{
  "n_kv_head": 12,
  "activation": "relu",
  "norm_eps": 1e-05,
  "init_std_o": 0.00347,
  "init_std_down": 0.00173,
  "lr": 0.000326,
  "warmup_steps": 440,
  "decay_fraction": 0.451,
  "batch_tokens": 262144,
  "seq_len": 512,
  "doc_mask": false,
  "train_tokens": 1439000000
}
Each number is 500 + 25 x the weight over its row's rms, rounded and kept within 0 to 999. Layers, rows and columns count from 0. Numbers have three digits each. The size before them is the row's rms in percent of the matrix's.

# layer 4 MLP up, 3072x768, rms 0.035, rows 1123-1148, columns 128-255
096:491506462447498525525437466498475543516503513505525502483490514541509526468490531503510505533494444490523505498465519441438491475468463568474487524453534514506502466480493501521520508522490516499472477518547470504521497502518473512514467509477489518472492496491512524491491548489506513524495496478501468507471495501467460504501480450519516503492481527507477515468465498526505469564464
097:547508529527480511548499482451506509460521487453519489489490465513513472479459498497479467539492537481506544532488489494463507520495471526499492489470484514523517473485485502494526521494495518478486508491506438506511503480483464489527527484537508461528520489498471498499484531516486496540450520523504493494505473554460508464506516506519517502503505491457487501512479497507514485495499
139:499521528449521524483507482504499517534536520495524500524504515490473483502463515495445486519497496465455511490482486440498512490491479499441496505485458490505509496467446489518534519517520487518518453513514488488535484516520524481511511439488481478509482481486473545464530535495475524500498537461490508516509457522471509439535488461516554504496527491503528516492466515510519542528480
093:519474482465525484542522511484492536527529526479480512505475451452483500491453499483531522528503496483497481510506466461527494528439517532511494536537514494486500479496530466483563524494520565488482507498458511488499547467498490487513532548451525492515482498536485513475446492501505506522494484511511522501547512462509471502512481504494528495538532509461493492485504485458478496525514
107:461457517515474507496525499538498486489517510494524484513499517493504530512542526551518525470439528504501539478538453485474512505519502505511515548486476510476472486514475523490450499505509472488475506531471492480495508495504546503495498477533520482495470450481505482512514517504459468543546432494509478493480489490504552461505526540540541542507507489494478484495501516481454517497492
098:544504447511483485516555489472532533524460515499492477471509475451481497516469521499516508461467497501510480487465496514454521480508545485476511490464478503491501517506490468461507414490498518471479486489511500467501486500464505439504490487509519457476532501504514506496463539428470461477525517459502507491523508497471561513483449506530506477525530510486498498479471508512478510486469
100:482532548539498505506484590489514458509489471460486484507504502509492533501519517544495537563491493485442489492543502502506512458444505531443490515496571549517502475491512483522484547475528470496520501532498484489511509461532519471499519479511521519523540483526510498495496506479527503519491493480523521507492448484534524456532504529507498507514457493485524475500468503515479509508495
103:446491482494466494505509549478515509542503494435504451522517446472499519503529529489453480472512525492477504494479495483482505465438503514469495477492479534501489507531487473506550477445563507501486465511529523532527489530549500475525488509514507533505506497518506476515466527500495508522451511475478548482499504479539490478469522502513507490492514503489489499505479481514456489459485
097:428510500512553499512497543533503486482545487515477518488519449485458490493516533505464461532487540522499463480453499494484525487487486486506492530508500514531472525498477502508512527480568505487510498502562532539497476529521439504542515509462497474541470494507530510512477495481458476499482463476493499482499511497502515479481444457514508506478494497518520502516439501526481543505470
098:504509493536502484519499533457433505497521543444518501518509458464498502498527513520530539505496459524480445491543469519505516487518466543516494544490517513532520495492495484509477487475530476457517509536473528558533496506514500464514515510501503497539533500502511497409466526512467495535547519447513514496514503504504493484461488505519495503516525471481487530509479470468493497525486
100:518545537487491501536553489533472510494527522489513514522560469483513498521510517522518449543501506414455490523518473526491503521505417507476505487500532528523524506470491509505495492484501528475504544518533462514483480476490540476512511487523512538536545493506538542506502509493467508508466509503486484492532521473473537530521466508498493506503484482432484498499477497513500554501468
098:482524522500534481487540481488485491465519527510469496533504508515510521536473526491498506468508491462521494489514458460540518462450470483467503516494497489513454531475498497536535489509528468504470509547532514480486489538502453461517483478498462497470471488511485500482536478447502502508542433541458493500480475504518516492487520470493501444498501516495478485516481499481506578490496
103:532480461473480461456492511484450519451506492477500530508493457481512522498494504513522537481506530564483501437506495502465505499474511485498487511492508511503499479456489496518527465446530497492481474500492506484495544414550508507499532503516553555496495502525501506481495495503529468504518490481554495509530491438447557511502482521488507497501507485474467540483465564532493513494505
106:482467478513478512449514472510467518464503542435497506551487518480536516508468530499470517466466493466504444485475460506487541522503504512493497533497512496513517501506436522468496480493551501497514507548501473513504530492523557475524526501512468478473516482471529516537502517493461494528494496492515503511513474524494512439502515489488499472533526505500451511513515485516486514506519
094:490514455482463525486538475504494498515548472489456492457474482496506489446477528515458505502498540552483482480508486499509512540461511518509487502490531510503503499462494467548521441510501520492477528505514516522514530525520509501520522516519481496490521495506533531462506529494521527548490480513508493525508529553489533485511498484501511494512505501502479444513504473521508485504485
112:514553553489514473446511478522477543498533499502490546489530516484514524500489512509501522501472522469466513494499446466455538484495466517447512519524514496472494517483522485487516459488502498508515494551486523476494522497462520448503504526495486489486500501555466472512494518525517499500483519506499522501489510496468465474486521493492550506529472487490488488507526526489487474481498
099:490492476537509471487486480531495497474486512473481492509473502488460501504437522515505490493479560487411510540502476488492504497507525541518510517535515518489491510512503513556514504471481481482521479548482516529521534527494478497559504446527508505452512486484513490514487483516521504484550428508476520475519501506478453526496482521486489530503471459453505524498482504448505512463490
120:502511477493469502519527485459467516502465487486536528500509499496483490479485519491494546516488472493491515521517484468530503581508542488482508486429478503489522524501499487515559510450501539488510493469499524527484478508503488475472515481524507480546505510522521492459480508480483486540502523514524510513506433446526459465559477555521567479511503461512512495485498521518480480498485
102:500505510528486470528549495520469477523528520488491489491478474485450520501503468528482475478511469488497473499478482522502525518486499496470502510488463519495507465502516523466516493475488494486501523519492519511544483498491483500524531474508537466511501494479515513467490536531497475552522482418478510529468433498510541480516509482510534455486510523501530523480471516531522469524489
039:513459483487490518550569511486503525505523516485527502512528498484492470466445500516512504515421511463490505474496494501499528502509453494493496488487507487519461462446454507490514521469532480503501525528550504501533530465540509502458551485506510482513519461508506512497497528505514495569505477484459467540483497505481512511494489455438515509517532463443486527497473491501495501492500
096:518486473481491501488514479463479526467498484455468519490514514503472483448475533471483512479495484453480485453531512502480494545453497495478495548482488505514477514494520494525470500513519501496495456514469447529475532517490544444478499514496505484510480494487508541527518478480522579536486506509531459517511497509519492483488522521538497527525504502510537488471513541492507515519489
099:495495486507490473488496484467512528519529514460540495471520444470436476447552502503513494539521508513473501484457503494504538476507491486473498477505520532468462486472469528506463544490505521500471466498518532518522494480490533491512517476494492515489503469493477539507473536527496531532476510490519492515537481525475504463500501540507516545532468474472476477500473484498493474490514
107:479482509507529429570507495515492551445541489516517527501469472501469500485492510497520491478508492459465503499502450489525520519461514506495497481450517503488461500477482478538525524476522474507523454490478502476525518505497506492436521503543535499531501481504556508472573494514490506489510476502488486496483460480487482491522484499442509472505503497481503543523471511466529470471525
095:528462451525506559518503511506445533524557517531508451498479508510494503455480483561498464495492544508475508494507521516506504515527502475503500518472478517485491507469474507505571509443503516484520470517488489492532509501489498427531494493521492485526473486516482511525442503512498528511505521470481541469493509514537515496510504531478500596536460486498505481497513485512462452469518
100:501487518513507526543520501481511524518523534479550495482541499517482505537468500500488502518488544545460517441496492452484542519514491493449500503513498483503508519472460497527523466507493523471527481496551516506534557527483488488505501488519509504525499485492531533461527535483525533544487451455514500523494509511490515499469494502465527466478524516474458503425467481541505488517485
100:471527486482505523486513524511523502557496559476482485492498503480513479512469473482522537501481492472447465558488508497480502523475484506484500558499487505522505500517490447556531470482492525487503461502535503497493506509518540491447524524450509494528508498517517491522501489501515545516496562489466494497506465459488538497525503452516494477536508452471538517470512507483524452503490
# layer 4 MLP down (transposed), 3072x768, rms 0.0316, rows 1123-1147, columns 128-255
094:526474481490488478443512537472465498509484460508507531504524497477525490521537488476491501418520506495519514525459531499475550498493495545518555450488475476538524498539549485464495476549454511494453490516501562535541520486485467495515498510470497538461497522503493461477488533500520506537521502492489478495511516541506517529498457500478512477472524541538471486473471482517507535498458
097:498514504461484515462505546530455530461496485533468505534493471493472478503473462472488467533508519504469469490499527539480537526526500496500508483522493524510495494513469471534484506494530518485525540478514540547518488544513527489501469511484522459472512554486474525474512508498447456559452490523504548453470480531528488508509495510488493478482511501525488451492531513448502527500550
134:500533518487505533508476486482482503500483456564445537529564519495522531490499470504507495533482497515484496563484541507511505511451496531510490486477506477485482515483477505515500471497510521514488442514508511531500467470498456474489486511482473441479489508489514507511496509462493474513490502482535504551525448463495536475554495556483506512480497510462492517531514511473523511529498
088:509516503509472478510481490528515499525518492466476450522482491485484518497456511480529496515508513490469506497487482514509516511480516500466507516493477496499530554464484490519520527513486502496521497510504516542477505514521499522499527482552453482485516466479466566485490506486531541465537527518473475496543519513518521533505474496520494484514487520485453484481507506499459482533508
120:486479463493513501541541506460495488503489505515536497532496458481478510516477470486486511472497489504511512515559531457513498506532483489485498521495559501517496497492504474524454526476464494509513489524522504497468520493452523496521478493537482453490509483522529496483509501495517463564522471532521445537547494479505535440489499520490522502450514478438444491508522455493533456495511
097:515511479521494518528487452476514494517541492499561537484480474528505530509475489501516479498512460486533498525487523486480510494505543472513487505482455471499501484516531476511521457468494516505481498538492489478466490472500561513542452470509507515484482497480511458477485484511516505468531493472465509487495480516504544561484540536454505474532510551500481530508499494509465505515452
098:443550480496498492481495485527454530518482497493500495496512512496525542508488506472488512502459581485504509522528494520489496519461529498511500484477524507513526514470524474487520505498488446525520533507490520520495482468443474491517510533477475504520486525548479523539481496505501528513507535505442483468508486481511501522503497518520502458491514528513524506497454491515503461527516
102:449463508508471541496502521514467532522463516522469516522544499520458479503483512523508497483522514464511474494495527491520548494528487473491513513510497506517510502527546441515481507451513460501532499485468519480506471474481486501504498535513520523518497479487474516508492523483538514495480485490476462496494498522507524511499507515496506517503469523506482541492486501491473511508550
075:473519464496470468513547459455471473471488500478491535511469485489516468496489499532511484499460509470521506495488490464500548560512492514512515515514466529533524491490518502453466517514530493526516473520493509473494476502468504550503471485476492476529491492477500466517537498509526499504507527513512504497523510527497536491509536530486505513500511528472487509424536498528494517496510
094:455513527537472510489413491492554469498517503517512529497503521474541511500530511477512582487492498514460486459507500521530514506515455453522482489448504549514549473523508567496514534487488452492474475512520505524505493491473491485507501497518467442516492511477494495499517507493495518510480519526480474491531477470538468503512486549471476556504511498487491504504490511501496502444499
094:495477548465477500492516509484556503506473478571467475512473515526497485495491482520501458550507496519512488497491532508483432496525530494532509494515492494474483495521494501469482487489476509532550487487490476515492511548503479520521497504502501569466498435472520474486502499477504528492522474502484505543457475511491483488454506537468530463525504492476485521508518507460475500474524
097:538451511510512477464504518438485486513544526503503482484511498507489500497475490487508498539445477533474504513521520561560526498548518451526497479522490499534470459521504516490504532511500513477491519505519488526451531509488510512544504523484520499485492533504547478492472462473548495527543507507496505493465529490491460509489506463485460506531527533457522559450489528484479501515482
103:518524479507497493462553457496484481498457518516500516455534500510494504443490540494517468498485502552526490499492418517541515524455498490548484490514496543497483533497488516481489517494519496506478516522506553500507500507505506490474531528524484498452503554474498502486461509474522478517508469513491487498480496488524469507538540475477494482509517526524475524464510532444525487450507
108:526501511502482534516500488497473469467564543528499507534488530506474523465507490507479471471483509512528479506521483488501509506518501459512459476506542508487443541502510467499524494531493487509508497504476499452481471510526490525505427507516506506502459514497462515507503497492529507549519499463472557481515457470526536496520451528541494498528556537511482521497492523534479510517490
093:498555492515521448527527502471537473496472496504503479476543502517536490556478460507516440474479537506493541491554480509485499496493468489506493528511563487455497520502550517540487463509496511503453478527467477509509510535533497488505500484542496498466495497502547513468499510510502488530515482507504492501529470495469499456504537482502531495469482476488508445455519487508499495471477
111:476513523553510485488522494558505579475469441520518544522499484571505519464550495549465522516488514478497466529481498513486485506523487455517530493463528526508507500565486459474533523476493482542509510514531514458507464453483458487503538491510463518514464518523497512502494502514509514498486449506446483461496482487504535482488519482574517507483451490555449469488502482500474463542467
098:490537474464507492495512502472471488499546530515484457514531530467503486471477504510460513468501475447533515479522533450496481527481504460506486521510496466491508487486485454501521512506521498500494463508502498507519491515491512503519477498487518477523508510506490527484508471519500531467484496495477473485487481528548468457501502533476461510475501497511524483534498513460503467534531
134:471502491495495492502509556505551501512500500483529524487486457486490514520537499495541524510526513515467470482501493496505479493549504499508502519471502507486514495485509502524521503478485484493513488501495499511502534536506538488544544481498482535488531484521497523484532485511492532468471526536528446523496537486462526537488522474524481541481508501493483507446492487492537475502486
104:513541523481496505525450515472499496467513524488500502508508450480507524515525475523519492464504529450524490476563490512529523490487512467522517512518514497488541509479509487489537464507498496491480454521479507488493516548467489488496490516485499491499512519552529524478490477495496456521524535502484488480457499472532512544535470541489460533479551516468514527483524505563466506539525
029:451501497495488460516476493487511460565493475513476515478505492465475526499480483572472493477484488477474512562486500499519512454504510509450500555551536523481503484463555521506563497489551466512488520529504493495469500498493503499487521492510485526500509503545490489501496530522500527498542499505493480514483505476476495503494516472583527461507482546517501479579480515503510500487490
090:535489445549512522484449520478502533473497495503469502481480497469448483521493507512505491557491509496497477485516515478522510473501531481519500486486540485522451454498481511534474548490513510521506549516511515473498509503459497530513492521505496512488473500475476542518508501514491506487517479546545489500462490477531496531493509482502539521479490486480496487484498506515542466503480
103:492466504561501503538454461481532484471507497521500540510522530461451472527509489546504488477528517498522542527500492466465503488505498465491477516486467500503453472519460546489488522474514508536515471480499494508463504482515475469483488537523509492488492540531490503510526487498480498508473530481491510507517486445544493476489499489519473477484511536561517486498513471483523476510484
093:494484534488513510484500448545473507506506527484456492496463511491512528509521468454538517459519506481489470497497525525512515504567477479483502492516511474494573449497544527485511539516571487504506472491501522504513489501495493505446497511505519481496543494516574474526495499521497518533492495513494489496513518493537484529523503510475520508535508506496560500488493490504484505487503
088:496471495474470484461503503488543503520484507503487531446546515498495516524497492487516518459513524468488487516499514477469538473433504518505506483511477499524467502486526476494476503521495519513515483511504483551519516476506475573509482486499471533498516504502514501435526527511500520499473510501508512503496488520465461535471538464502520449479528516522516514505486476489529518501510
101:475490503494506496486516524493540497480503481519456492511547452537480480500521500502521513532511470516522534519461535484474481493493550496545501483487510534505558480470494479513469480486484478503528492512503500471455507513457463508503494583487525443553481471506516474498495482494513477445497517500483516464473471481448494486533509533502525550484497505484482493501478475485501516490476